python train.py --head_dim=32 --d_mlp=1280 --activation="gelu" --init_std_up=0.0208 --seq_len=1024 --train_tokens=590200000 --steps=2408
Each number is 500 + 25 x the weight over its row's rms, rounded and kept within 0 to 999. Layers, rows and columns count from 0. Numbers have three digits each. The size before them is the row's rms in percent of the matrix's.

# up: layer 9 MLP up, 1280x320, rms 0.0698, rows 1111-1153, columns 0-159
# down: layer 9 MLP down (transposed), 1280x320, rms 0.0772, rows 1111-1152, columns 0-159
up1111 095:498510493502458490464484447500520515497497495504472541492520487535517532582514452528502531492519526500499527512491477511542532471458515496482477463488533531519485518464521513483505533536533477450523542513467504507497484488495500488492477552544521544502480532484510485512508516482461507480464525562524486478525507507442491507488510517470473507482497493502541497467527550493482519500520493469496509449510501466508514527499515517530476474518549490456477497521483554513505484515546464
down1111 093:486495517524495504472478544510536518488512490522507493530512508508523525453511509483549463505511483530502508542506504490493530475506511492487510518503499499521480479537475497489481517515548493505492501540477506518505514458490509529501509557493500482512475516480518475514537496455492482496527531529507479495473459474483516525510493451500490513522472484462498485500517491483489510511482534479457480439519496491539509502468500473537520511485498474522490568478470501507450529497512523
up1112 100:540478497508494518505454506531493549502509552527535513485553507529482489521504467495483477492508529515502550509492511473522492529488551514501491486479510519522554480491511478494481473519471514525488506524516489510534530503493468541427515527492551538496531523518486508503501529501485506493516534496493493513487500531497492528515505514508467512458481554465519525533511493480497530516491514492457503531562468472474484463507519458528544495485500472532545511480437461483499492497494518
down1112 100:565457489471467515561487517505502469523476469475485474512511513513535538488496523502497497486497478525512527508539516504466524518529503526515502473484491508507495525472445525517489517454514508495539476528490501517522474497511505530471556562533512524449502480472478490505447439503513529491483489537486518485483534503498494522525569499490513482519546466518526476491526485532485470473534498479461483513524509526475529505540445503505503502522492499527462516510486520500556491516486495
up1113 099:492516500521484492522492476500563490542522489491533506531514473519520517506535467502506510503515498504505499484511479546529519491544476499516471478533461477467519481505522469453546493487533538453510465485515535505522475475518505526558459481491472510524530479499536516529498486532492501480498497496480498474505483508515470525495490522523494502488456496489517528512455527491480441522488434500509476482498525465542491498490485461477427522493477482480486535534472521473465540516501523
down1113 101:494462505532487480497512491496516518485502512506474500495504467495481486494516490496505505475519526510500495502479516526485518517507509500546512463493531501476477500553472537504445541478543522460478532535532470523526533497525518484537518438486570496533513479513484506459524496510495522492521520514516579514469526472466516512514517508523470471507467510514434504504497501506507509519510467501500497490475517519546500502527458474459480499462537489543508496477478507465534556504528502
up1114 100:474543505513521473476540458512514499475531520500484493493481492484475498543491489503517528511487477472500464494518469492521506496484530487519494519468572530482496539506509486478485500507490542524486527521527490501428488505487522480498523480479485543520473509516538539457530490492539496495490519517486486500491480512470476472491488513518494514540471491508483474469481474474474489550505515491479466485517477484513451529490523551469521502451525516472501518504508519546509501524460497
down1114 112:479521534464478477509491503528529516494496491502528522495499493533477499489518467519460521548483514491475479501502521508504494479495507510519485494537472465514503527467502495491508469514517509499524502565469492525521484492524467543519454490480488515484497491490518485502517487490453510463497471441555507489486556479561506486488470499472478483473519462442523539458535447493505507487530493525538484512447506489491493500510486533500472504523490516524514522493453475519507483494496499
up1115 100:480494505529506539503506498498549521481484515553500481490482501490476467493478494560508487483487500477521476499486516541506515443492483494495507554526504524554496478504493516537478484489536523515482520459466467504512495493529488461448482527492455524515503503511488495512472512487520481469521531450538523484501464491527477460513500536509491490508496515479516491463494491509517494509499538502507470510537548488497534462495544471508493502481521510470515500529480526507524514472490469
down1115 113:526553502524516486525532509496509469485545434503502518513471487454489480502521493528480527489534473451469506499531544500509519495535492480504501535496465510484512476521504485503462537476524516512505513472483500469492513497491494467529505540437507498478460505527471513528497487511509538477529490486457467489460493514482502505505531520470489485472519512510527508483499485477514521469485516491476481492531504471508554469489473500506484491515490471506507508532474560491528499497515474
up1116 097:488482458458533540479474493504476509487522490520505527524463472468499455489502517498484425436506537550494486486542488482450518515530525470501500449501511480493515460473519526490464497494470511518502469503524482532505499501517489484512505493497462516503518496525513430497543486518538494505485506494490467491499516487457500509507525497495491498503501487483522514483470450482504484499448501440505510505493518537492530526491487468521466488511510475455499517487527529491503545498473491
down1116 104:496484504531450472504498505536495516537511488486481509423499486533549519496524470479469526550495464495517543511487517527475492513492484522495474490489514477530488508529477496487546530474564511503538495498517517484492492519476532513466527491493506497503486502529537512485504460485499508484545508520494517439468502482484455480497465513481553485484531496511487517484512504501523538550498556506507498515495552479513510496518479540488516526481506495493446507457498516487457485490504539
up1117 100:489467526511487495512477473460486486494481502500550468445493504503502489470471518492500456501488527495535472438527528492482494474468510482505537488530507509524492477537494543536476530539487514515469520510529555498481503483543521505484456515495493530504530451506520490451470510490517501520574507476533501444510445499502507481519546491484518489469463522471530518486488516462489516481462475480464461504509504503469427480476524472475523514475537506489512479466476516493496501528505485
down1117 099:514497495502542491518504499509478502512523499517504510559509520552484486483481524525526498478535489497521476467467496522462521508533484471439462553509456463496515493483486477507506532480492519466508494526533456525503479514459504512466466521512509540541513501541469507493503484487517492491459513447508497527541498494518490531487464455510517518486511508503501465534470522541466480545540471475536542516540533538535539517516507481502552489511529458474510522489522498505478483501455509
up1118 104:460486501503543534482475446480450506521513440489499526535485497514446526516511493485523516527507463509485481494490494494543516449497496540501541470541510524512478473522497493488474513478495470483516516515527468490506482480533518495436499512474510487534484521526514528506501490536472471499482510477503559498479478502526527506557491542479455557536534510507537506486519479501499525520489499512510521522538497537530475536490489482485496463497506487476494482527576512493493513496535522
down1118 098:465494463525540506477493492466491495551525479496510539491443527498454508521476497439515498521534485501513483489522460500467509470500491517445545473536496495498513465544489497514518494486489491500513502521553510460468467485498491482442522524499488486539505503503512500455499474550524494521481526522522534507495478503540516538517538567472492506537496513517520478503525503486532523506471504507521486505500524521529461535493495513496511448524503473461455486539534501456538523485479525
up1119 104:437509473464511522440513501533508484526514558430486515544470508478535531485489487512482482445492489460550519524470481465518487502488441506515537492510494533484479496479541513502514477530515538536502480482491453492478480498493496519476477518540487421460554546531494474547474487479481515492475490499491519496497474528485513509521487500492517533482505509506487518520510506501524497468539487520532511503495470504508468482489502475451475501501479517521491503512523535500525434532485498
down1119 095:494503506479518496472467472493469510497507522492493491558532495501494476510526505501524480489491530503496477530521496511516497502496538502518457496511502538506482447482489522536455479497493467533509567508474490527491528481541499519498462506511498510485494521501536526492491470451444538504470487476460515429471481515469501461469500501502477546501473512474503490498519542501478525486475504494515506508529498472528516449503535523515503525525510458486487499465510483535466506467475524
up1120 105:545497515479552541514495501488478538509485509493495509499474483540521530552484521513500490518541530489525519525492496514486516525506545506481499423523518523530502555534524450513514470474506521496487482545508460508551480513523521452504500492438482517532467522505502500520490487485476485483505531507462510514516471493516547488440514479516524517526506571492519518536515506500489512484511503500490498508490457502474484508531489473479505457482538523488515535473500493513501542536534530
down1120 094:505505475531503496484522513508491501519495445535497495483489540430525519487507526540462466508468488473451533513499518496488527507496516555507524510538493548531530485493478490556518433476498479522480495539483449462510509519508466501514438518459518516479513503507526478484527495477526523496504546477506511513460529500512521502490490484474523463471532517558524485508520458493493501537470519497462514495516520488527510520482498546470488429476459515506494492502493484480503502523498469
up1121 105:535558459475511512513512487479503473471459469478522518490493482472516494553474481513484447429503496537506480486516460509469475573523469493494484581556508511520507500515478517480477485471507539516519505476530477500510476473503483486528533463471542467554501487524512531493483494502487496518488497488503448479423493492539482506497509551482496541500505513491462516464519496519488508470476520491498493484534477468525490485491482483455464534515458518506522470493469486482491521510491517
down1121 104:491477511479512497495483526500544518533489527518521500443513527490472500515530480491507495543556482498497494474507523456546501539463481512546468488462479454495496497513484499545452497506483480501468525524522499497516467509517555475498497505496523474513518501481476530501478528497522531472467518484485491538511482503467515516509521499553526521501475485526506489542462493529468552539525505509504483458474497488485445512467485544527498523435501496499516490489489497522513519530471513
up1122 107:472493502540515482535512470505480481448438549504512532485445509509494491501495456521502497505538495486537493520498502450503500475491477521468522461490462491436470507456479533487498504530503518502465493497458539511498507480504488496556502488523520487514527499532488489475498472480491494569530540530493476482466496509494484493521504483484529479474514494537474555462526509514511500469496491501557475508487473511486493525512494485486466434444498491474517516506530496515491551477499507
down1122 116:487505514474480476495488520511526448515451536496487508499465522515491507472487480491527522505476550505492504544500558529514480539528476462499529518478436522497512518482496499499489503524495502480505553567467505504551552523512515509499512544476478480479455486522512530505589495471467463506537488509489512522508473515500501498471526519482508519493529448546494523499505485501471480509526522516508472502486483524477479488530550499492460532506524491511465530496529520509486491521500490
up1123 102:480535499511473521472533513503529475490483524489492513473500518559495490471483478526498476486533489504510514488499553563519548432516491497461488525472515506506485465511487511510494480488506471492478503473479489523450500530511543517506495540519507514491532544565510479513504497527518505499497492510504503472547545451479484472480470484505497530514526481492494488474525509463537504536513487505460509531483516518547481472462525491552496464540510529472501523475490475514501497439477525
down1123 104:493501509531479502511527521475508535467471481533536473470485506492492504504470504526477519475505496470469424542500516481517505491531528504525512514471498521466477481504498486523479516521470491488492489505472508502518496506508481491506470528499465527506489469545513495504513503516512498487546491521500532498498552513534488493476513500565481515473506480497508536471527517504482460529497510446512542511510515511490516482502514476480527517466493541497503482478521514499459570481494482
up1124 089:514500501465504501461470486509477513496479513509520513496507523506463480504514500482500503563489521536493510506517484505510483497463487483513470490432509537546521506543537525498457493498510430463502584495478494512507499533495504476480500486541478512500522513506500501521473516514517497488544483489513528481500491517526532484522483468480481510532516486512547496475529525508468521537493487518497474518520501475486458519480474536520482493489488471485452506486470515480524514522542459
down1124 097:485517552470513468503511482488561510496525499513469499503511498559538502439489461459542547482527509531528487513478493502482527494461520499507504479462514547540475464538532476510474499484518478521491517479512472485489491543479526502524519501516494479469529463525498520532496533498507517477458484482472466519518510525491526484485513477472493488499524532494514478491540535499514473451495490470533479479481497480482468521506554494490497491493524471454495508530475521550508500497535452
up1125 096:480536521533452472516506505491461490480467535484517527519482456489490526522493530480492494526476524518492456507511519483538512462445485515540482511493505449532488540471471476478509556493500537493470479533517544499560492481523484488498487478478549500504516518532503495512520501481507514499475510512544526467505494504519494524509500427473544493493546528480523485503515473516507494523451505497503437476500489509515484497519488502460471530487467519487498539483487499453527467509510491
down1125 113:519475538531505495522465537480495477499498516521504532531527486503507472462472478494553502469548505450526465510511446474499485468476509524493485467496466533522480467449548514495518513499507509513455475515498496484492465503502500510508520493491465473516497488510451496486507499489482503490469532521486481546539506497493542532502496487493476513470518489482422506524528498478538480550514491480503537532529499517465476491483527525528466475506538511507430460525451472551522468477452528
up1126 095:493480459511514488498531530484494569498526502492530484526509480495459525546486476528468529490508527489481502478485526492499519551519524502521503489514499512507491479535556487466480500456531538501511485527487514485506529505502514515550483506486519483511506504511516520488525492471507496544531488468507495489489524526466504510490484519496465507494491509512484494470490494517515532498541476492489504439465471533512548447508491433519509515482443488496458515493520447510493502531497521
down1126 100:486497558463483546509508503503472490501436503524489496489439503533520502499521517443515475529483473472482502509503499494503436496500483541491546509517467529526527513501494516474513512482431519543452488473519519504491507501513451509483506505466553523531476509491527524496520468527523514518537514496522486460508496538498506501494530450509546554460521445482527539478485521502501463488495533486526473505517490510437509512494513510504501486497523524511516466473471478469515549522470459
up1127 095:488535515477514525487539496483494491419497440499518474487484445499534460481486459522519501477485458474518542518506514509500496472499474513491453455491494492484478537468472533527531454471519492509517509521518500535488536483494502512527520489537476515489501487504530484526478523498506532487500492504473508520465477499493491515494470569520526463489503519461474538455448525469532476526523491487411498539517479502448499516473527518503488474525525503448509491486467491434502469491495460
down1127 101:508492469500495483508479488487521502532513486526513528490511502473468552495522491502502476560517502507485484517488498570511481490514536489508477529459503476516519474508520459473497528516527485477475521480498506509478519477496504428498489501455507434498472515499485465474518514500485490554497490540479520475464503480495469473469523507514488470507496483489506525492516488529456467503520495541492517507502516512530503495528527470495493533555470481485544543494481531527462542512497505
up1128 108:478523522492516470506489543500514507474492518500475498510461496527491512487538482465526497506500504534576459497533506531508507485492495489538485475503517505489417509493506554507517499504524485480459494503502497501539494482495460501485517541521538503477467480482523494503482511470507506512498465523518526484485464544482518500506490530474491513507527520506454524497500530494531474472475495492474488555540475522531499511496469518541491482499486499506485496467477467551466460480557535
down1128 100:530513491467490475506510503525534491508543517439488496474470509477507491474515477510505512533531472492493502473533491440509488524510475495512507515473473525494519505491489547479519527537488546495467500469487570530489502481479491530525506466486489517492491497510519489499476503454476488512487482500475435498528514519498503476526504487512500495490508521525463524495462498476507484484472482571520494555525528458476522489574492515496506456520487496487508485495506450471477504461492514
up1129 111:462501498465500506527517453512517469523492509481529508501460504482515513510501510520508494556439522474510486493466518470498532513500517486498513531474488551508514524480489511491554512507518510532519503507464496509517501474533513490502510464433509516474496506468511467516504496512540487487516528485507524501495503488499502465470511516465529464523515496485536448501487487452524491518491501513475493498461495486486494534483529465468541532539519462506534526489554489468477485498487466
down1129 113:493469539476474540495491469458494459547503484524509507493501535515494489503503530493483528482493515474484493510468472483488519494506474495522475519485488490521556478538442524510456448495476491522539540503492517526485472519497477514493473487511536466514518497497521457501546487485521454508500484507538503493530545481503497481482486513492496498506483472499518469521484517486496495503509493517476531487512538455506516524474503505508503496493479476507495473507508502499538486508455512
up1130 093:501501508495501482503482440515507551567481496490543493495474503488458532497508481466467495529447517500466513473553522522507455537512487523499478477479488531504497524507516498529516485493495501481517511513521482500512467513495502474526516487537498504511516518477492496497515497534514473452512517524477493464498559492547519486487514504485516513517513464512521533459489428506545509508512469535504523531487484506464510551516522508516452499482494505565472487523508500497502486505491476
down1130 093:532446531521504494467468524509544525477530550549531487482455495471510478487462483500507556507554528514524512495519509466509507518482470440530493457543485495482527489472474519511495489480525540487512502499495542495501539481499456434508487502520486512537509517520443528530469539493565456498478486500518512497494431534478515474504487487533466489485493505513447510533467505497465502506477518509497520516476490511498529465512509477459464556522508492475494502516491487541473515488501468
up1131 103:516490513508541511532496413560526503432500515503482523528516478499445518467507507488512518506507534477458515520526503486460506539533506496502519503477493525502488501485500484460433480476506490492485476504500453495514490477548509527494504468493509471480505473517493511445468527507452480522475535502489517497498455519521511517497492520545447489483507525532510460476505523480488517497448503519466542541521492490497533473475511507467470520480522479553524440460526446533466477517476481
down1131 108:499484499509519495526455521512536519512535506498535504506501486502522503465474494510521456493513506497510531518530492462503491545490503515495486497538557511519530482536515512491541504487478517490518451463527483455488509549519525472501472503462436536450506525509533466458491485531473485474509489506473495523477520496468506513510497495440455519495499486456524492513527531517508442520495493504465494475529530517490506493523505491510477500538501532531568442477492445504552491525458490
up1132 099:497498513512517520486508482476531483474509463519480491498517463463499467488496505476467501471482508510426507506498512462494521536535494498476527530477490496523475458494465550485519522440511523491488480452541465482445503492516492517466499499518528533490447502499527521480546517509511523493500506492486499465539474507477531523483458522475557487480493445469541495499527512507497483475510532508514511527468528487490481509477470492487517524472473508479502550473535540474510465519469489
down1132 093:455491483470490494461478495468494530494470543473538525501504522542490529465491509498517486516468536478488495495523485520442501530512523509512513504520524534499522509504512507484520557497479562498497529511496530546516512510457521483515488538468527544484503513522498521490505522484508512476560502512499529467497479535480530510494524498495490529555510494481495482509502517480510489517507477446490511523508437449479509500515517501517481483541530486513505505507510507518497517452466512
up1133 095:478517473518505512527509542498475486491482501515520489562504479537507508465506510472471485498502500526495483485478514504510515535538520491458525545533500525536519500475484520487497490516484509523491449446501506493511532467446487448502547528509527510508474508496498518517511492510461509492474506488471516501466519530463498507479474496499482512471492513533488518527480497519494483519530474510482458508499488483503506510475503472517504500487457543510462509487436465476522521521501466
down1133 095:522498487525517435461511474504527515515510516459431483438502521541556520518504530489501511468499484494522477492506524468483477501474483499516505495495494481472465485475512501506457526502524503509493479547483580449493502485501480479499516506505498518512517471495531515460490574492496465491528527484518503484503510462512500499493556502492498497549507530536493510516479488516534535537523498524490518540486519497515475532519515531484523526489564502464504459501503454474525477511539493
up1134 101:538523534525450531513497474488491491482537506517515533460452498504505500503478485482468511532498527515517514456498488524494458491505520490481491506495505541484479475452527508505473484494498505491487501513547440526552484463493513493505497447535507484484525471485484491517500479495530520477461504558525498525462460489494529460486507523441502492510505486522556504510493476487497463498510530509514456474512488559463527512518531500531499496493494453496534517485483514512479503537509571
down1134 100:516488488516484520509554514497482496498480495538531497484491473491527508492522495491511509493506504444489508551475499474522492481499482537474482502503537532552483490550502449465508496560475477505513492524503514444486493493471514531530522472450491451507445493531517446483505475502512466521492469463465523526527537505483506512556541457487511514518503510523505509492538492505474481464475503493494540533525507519476491493477439514499516478560549475490485498499483494506441506450494495
up1135 094:481519482486479511511495502503460563472514489525471483499495435452540485461431509491501530505501504471500528488490494506475476497547470511510521524471523498486485524472482501521447515499490505514503480492473535468433533518518521486510547498505512524528489529518527476545490549496548531533523539466535492560522446480507501508466542462470501505479520484503499499504480480533480543489489485530483477533441505546506460502500487483482468482505496518491533507513496496513475508502511542
down1135 095:526504491541498516526492470451511478509529494540499489443488510538483488474540523515521482543491489469501504532552498516510468540497517473463483523476497494465520520450496507473522469475489495498519540483524451470473491498526500488509541484498457514524490500520523515520488475518467499460491521501493481474463477534429523455481441517531535478530513465504483515527543530509502467479515481508518475531529528482454486504502551540481525487451469494496516503485540528496532519524497498
up1136 097:496544546514473490487497496481525470496457458485493546523466486479462502523478525486435468483481503511512530510491491499499508527513499547500498512475536543570500499499476460489490476527539485480456491501479474460497565508491476489515513533482502493490508498506549485483530518441511493502468506490490445507494510470442455501539458459520472489501504507469455528472492533480512439511507508470513501554525496499499511505539492526548512514523506533491449508496568486479509489497468470
down1136 101:489492490478484498503541496473503539501507512515466528516517492482489535498517522498499513527574523516493511505499497501489526509495463474526518491527509481481539533494529487472508457530524486498510489521500499505490485478492535566470480515521518467501544494504553541488512555466510550499530484454508509514514507488470516480524495502483470448470513494560526509508473447485500482550442508465473492552479479510493496503511489492458486501481498496472468487499462508511492474481489520
up1137 094:489511535499503519506497485482510480581531485456465483495519479509479475519481491518488549516500545473513505505536514482486514528468540479520483498504538522501519449487500505509504529490493511476519504486529473512491490518492529464553508495514505488505494469475479509484482558512543490468476470482493518499544468494518521505517509499487531498532508496516531546484507495468494509512491477508442503488471528474510494473511540487479532501553484510517474543463507440471453495500540497
down1137 095:493480481506470516513504528517491568494484481489546513536514462458441497504523465455476475483515498475517486479458463503494474455528499492524545503485480525494476508476491496530488476517501512501477511512471556499502505502499502496489528475483491518508481487515485472502522508478468467547510482519522487513529547438476522530467490455452446447492538508504504526542509458507528541499503529517528460483511521520500474498533436512467508531492489496524498483478547486503480500505533571
up1138 103:513539459470529481487507495498509517457539549473474546519461480488536524518478454517508501491465483515493528458480465483522522521495530521517515515521555495540491543496498485489492518521494512530479496496498566502505526487524511492506514504501501480494527474524539531483529508511473546498506474477511513506527454465505515518506499504478482489470488501479539537472511510487526519502478518540571524455501490498460531506480571520512513492495534467517493518516484531534511494480504459
down1138 096:503490505475508483475515508514471537522531492543508494525504521533463453515480509536497511491520519481522519486480504465512492513461543529500458534478471520491502493464530525519479461547508472475543515498478481523484547530469482481522510523480516504478514521514491493496484547491472467500508492466493485513504492534500534518465461482471508459511509540533512498473502515543491467509512513465455442459460485522479487502509488523542511482508482486571524490473505449469464515480508512
up1139 094:516502494498462463489537571482470546491474498488514476559467495517510501496516532452510496539468498537528504506500536479507429520485554497497511513494505505442515516473449473461510485485487539496530496479492471520502506506506470523476508486496479469493507486526475471507499480466473527479525520539462503494452489554490476502520496498518499498509466486518527485495502504549489499472471545511440502440483564533521505487509464478512461491487502516515512500506552469496483504553464502
down1139 088:493487452510513508538522492497514525487492484499475515539501490493516467516452502511507418536510496488515523492485512510483550482516510532503502471507551488521507498485515487541495534534507482517492540505486515492522518517513475512507472519493539489511530450522478472532504519501538484493492522472464469479510542490505537527471476512529499502491521484490477485482471528494508522512481518538483517516481453492513514521496504507479522503438466483487479510475570512528518498493482538
up1140 105:554508503514541554494504533471556528518531492487458528493479511514548439499449475491493477528509462514503537492486460531510464498503498496492565545521527495518493453465552520486496535468469499475504495487505486496517525522508537439539491526492492522517527459463523506440470492495544458490545551491487463511505498491513482487427454507472526551496507443488499491486508532461493472495523461502480494462507490537483546491482495524504526487518464495489487493500459474538489520471524512
down1140 106:492472512516534471577512507535449505475539494532514540506490516499545473478512499511501513489469529530467514488505482487448476483504489503493498510485498441478501535504484532507484536448499485511519504507508514479521518513512481509479530509508497535506476536481497488472501532507529467496529553485522508532518511470541503473472515482490508450515530529474509519513477530461447502469511509500452518479497472488502475491505473510469470506478490534513526482492473489576513490541512462
up1141 098:512478442489513500475452519503487525539506502502511508501491483448506566537506518532489487508503487479494507498510488490497495456526499505519504494499532473504522502482506512496494533509451492506483479503533511489508537492540502500497542525504524495533495472505541500536546487492528471486501528526494513523530496496524491529473480524498511473447497459512455503539543499457491465468488480479503505480506455497538524487537528488473481488429468528502536493517550474473494504479509495
down1141 100:464532497514511447485523488519520502526506482530450488488508486527527537486486497514478547528513486485476501530483490534516540513496506500481514525501485491565494464513518486473478504527492483480514483525535490497543472490493464484494492498513500527502491495496482534492532533507511540455485480477466500537522469465469477499485500514471510533521471538477533530471536498542499491504491503528479470477555539517505493501474494495540512535506502508534528507510469512498519521470433490
up1142 102:498487492521491514524548483499516519487489500522508524481533517483471514554507527473545535500507499497489466471519526501480493491539489508511544485482486491504456490470492545563471460502541492542504492454511490514512516496461467550509511482461487498449531548511452522497539509523502483526487494517529505517508563492516477494495484541500500514490474494501507532491488526542500478544484520469489507461476495507529492491460515493508475499517536473496552511489474490492510468545512485
down1142 104:494546542529520519496476514520506515491500484520468538478462496488501493480536481493514508468492485536493502532477498515515445432427463484524489485457509527481529493534504515510490535536509490487520479519500492495488479564510528537512512497526521481500465500463510491489539498454476505442498489523473471492515499509533528509487501507540501517510483491475489527484495463504514544535484467495508454426490483525512512481492487521504525485434513513539478484487496500521530535492454504
up1143 097:492498500503494484484474469485551514513484485523476508490499486517467549481521510492499531492504485497494554481496498545509499503495506480478539507536493507467532530503475522437495482523487500507514500511507473470488521509475517518536481499477454484504519491544479488485531494477515533513498491519465515473497539470469521495438560484479498519526514471536481491528474516492514524502547478531482495499500508467512475463553487553508471532507489512458523526489492506500491457480511512
down1143 091:454459542498470533510508510534463498539483463482530472501508509494559552488504508506530486483492568495543505515531448469482528487511488469500529508487497474451475582536507556550517486502510520466488500501496501493511515482530524495516525486472464504471486488476499495518496513477542460514477454467499515513481509497474487500509478515467489516522504518461504513519468531471490484498532459459498492507504471539459518475472534488494494485471499515492491516503517519449479479461501463
up1144 109:520526486484465532514485497505531492499479525538489526520489498510531521444516499511484481494504489497511510511492482529494491474531485536478510551499491477504523500438510516545480531528491501522528499499487537494490488473445510453476511532484543529489542503478481488511490443486513476492553497556532500465504505506468453472456449512472495523509488496476511555501463493510530520488530527490525515552475471451495487468493499523527505540529498507498520524489527536522470474507508538
down1144 098:521504507516537499536493517481491492528460491472535510465505540504516497489494468504507532471512534521457511488508512471501503512479507491523542494470500520450494453500512470505463509515503523515481533464486480496492489467496487534514478505496478508497486507448418470460511517513510524517470505504491506502515528487499513476464506493525496527534544492502519507467474458496510492479489532519457477504479461477481485500489493466527489481525456528535476504499554526474505484492549452
up1145 095:495504508487567501481511501492442479500480500477551523485461508515527447482486535449521545490523502490500564511572515520510507518525473516502460512435491543562558495483435510471498507518518495514513501495458520502502491550519497497511527503565532521505461476533494509534513495482570514506499538500523509474520487483484496514468492518442490527499490499510518498511531502517514482491526464490459494503518520488493519536508533495521511461499512547498466483495445487487497437540521483
down1145 090:484475492497469458530525523500524477477498485516459503497523483519475517501526483510498483518459515500452489462457513498491503533503531510501502464500550466466482561533469496534521494508487517530493502491564522507468514485511466518510452497497492483513507537482491544513507512483442529513533473475486509531512460538477538494489518508499508460533490522502547478515491518477462511512477507502496484528483479531491460499499486475549514523530488489456511477527507513539497491466488503
up1146 106:450504486484519533483532469503488531522489513509527470500512436479543539515475482513507482502508471477451503509514488505503518489477520487477464481535527495502470534470497520515499514493538528465490524508504511500506505529483487476477467483486540501452534525468489492498466456517524516515479495479486515489505467506472553530462527460469493498492519493493468520544515534486493508479485506496490532489513540532479492534494471532526526531505475489482516477495547502482507483516534504
down1146 098:480464474472490515521501533509478510524483514494483508498511509489488457538481517485496515523514516477518500493503510479523440510537505490474492500555527520472488454493507543562481471508508459460522560498487491490524526518477496492505490521492505509530518495554480518483518510489510462516529491489499496521481498491495511479485491502490509491486499503521498463490520527504478462501506447499463493468494491516469456481554493464512464498515508496497499496506487527438526512502509498
up1147 102:523497523491524533498505537514446529508476488464508476490502473580507471490492484489457493475487484493520501500490505472504482489483491489524529522508432490485495513480536498511519523533452504472501513529495500494518510497513543470498531562505491478487554481509470504488496509528485504528534535486521507498497512513517491510508544524522475502498479485476490487506475488495470517475495521454534500482533488496537524526484467477485510534509485517505507517461514494506485534485483478
down1147 099:477460527541510492473440492471495520466496501491484468455482475512461518445534508465521515509491480535521511490498495493517519485503488514519536499467465500533509506525483508488538512487481563545451506535490510475555528491539513509520523465555534496495530485510536528517523498458499498521461484525512526524528490540558541569503508536452498522523484519474515514508500516527449506518502495512490498497514528476513473570488485525504507449502506470511473492474534537491499492468507499
up1148 107:518549501477509523482540517501497533541518527495507467484531544532536460476514477497486485489484557528520505544476443497510485498495531530549467490481468511495459483520475509514496489463487531551508505494510480479463489498527507532496535494483571448507477463471530469496530533506529499507501514504512501487526449527522506526515513503519495481509493487483501495552525509499501470508479486507420569523496513504520505499506493491515524511500452534495491508522510508528513484538448488
down1148 098:504553497502481520510487491530511539475491453528452497486496485505481511536463478526492496525450510522541477486471511514482469522454511437495514540472507498476487497515479475546507507466478476505484478504497491527492470501483488498437503473510534483536491481519490489475565480524495464512469507490514488488528511508509487481488481497547517456472485491506435508514492456513509449506544492551531486488516511516460511511522494509465487487506492524506491516546469490523528505476517459
up1149 097:484479490494476503487460460505482541522504575507482507533511499493478486496488490506511502511492498498475504479503499513512513513501529516547528502507507508496492488461531580506535532556493447495504528466482523514479498490497513465524491511517510490502539530545479486523505503542481530480503497474496542489475490488522496491490480500517479461497510484492494480573495498490525516472476474532516523477508514517519503488436513503515519486514517428453514486526489506535527498470500485
down1149 093:484494489499465483472500503538504454525554533476493469485532520547504532514533471515542508537476487519510523513531512504492520519500490569478465522483480534470440508494476466491461498510507518488495484529494500476450465513494473532512547518499481441505535453476523471506502488485438539487510508432517492543508509506467514504543499491490483498480491521535514496549520475533514486454525523495467526502493522521472477469526522514468515472507466472451482528553484467469477540474510453
up1150 099:483509497474573533523509522497504481519473508492480503511483515455468458554466496506494512533476493495531492498501525516460531487464523504480498502463510523494527506521491516464470485479493509524532484503477492479489511482489494527474533544444502467508526483465506522472492545541539509497524485510467551477489475467485529523459483446482526492467511498480494504473476479514535514463518533550514542511499527509528507481537498516495490489474479479501493484479535508466490490469538487
down1150 111:515476473549491553449520528470490516541489512480500468527495511486518524522494512521487504511494518523503539518518549530518506483456508490488474488539513450586523519542449535483489481496508515512540496478517503535477461521504471523459522521472518532460500480506521490482471517540517485494497469484514512466513465495526543503526547489502506526507492517541483498545519499507491504488506475479502473516464530511515476488526468495533511483481507490524485516493490530479477544518509517
up1151 099:520510475528496447483464517500465499502485504506484527503499500496542481513485499536490527492497521461474542492493536478488483546508503496538540557514558516523484491484461525490513556479478500508512469520489556517464521491470481523511515506495493507486493454484493448523515511529450494479472456517484518505481462493549548525482502467489543474491516494498506519548528506481505539534515514516499537509511520514474454504478546476495503520499528501507510477518537443503528478543517441
down1151 089:514496474447513495503532521494487521504496488527494499525481504475483525527541494423477482507536490515532509492518486483520496491452452510502492529552504510490495512532526503465526460498507492468524496500503521514492521534495501523524494543522470442560463492520471494533526528469525491475487526507470428556515492475439503506497488508514477511455526477463529470488537474487475505512544495493503473525515510527543516471505481528504496461543541474466463498507492506437494522476511507
up1152 093:489546491474517498487475539505477503527473461470506517509473523511499498552508522500507537480508505506532507518480469470518507490474514458487511471535458498514514518511470484487513530524474501523508532511520475466536551524506473545483491491522475495539472487527475522497468483493508501493494546505504521492535482495467509522524522531452513518479535493517490496492527515509482490514514489462498509501520445517470511474552515506458541493490507472468523539486497464473505529535507490
down1152 097:506484501512432475512514485493519489503495529526498516562492503499527522547456488528511504491494475441475484523527476511506510493556503522532478541468510499548496462499523496470505523493454505464480454497496510526444504495502502455501493549514520519485532491446520459513541480481468507501533500498516510483449458584532552487515539495541484541484494533506520501486457497488513519497483499496487505452514504502497521486466532479520493507524463497522498514475451467530516537452533520
up1153 101:527519519463504525512496492513518504544513535490486503494464535488475484508506508485483521533458457484506472519548482502524548441499489504462443508506506539478505539456484451495509506535502484525517484461476530487509493508463467538503467495506492486495519501495500493545532502509483501507519506503489478498461511471451474452514446517496509486493467507500544474493517524504511477500467542513510482520516545486485505501513510470529486522520540476505476519533484492507497480507502504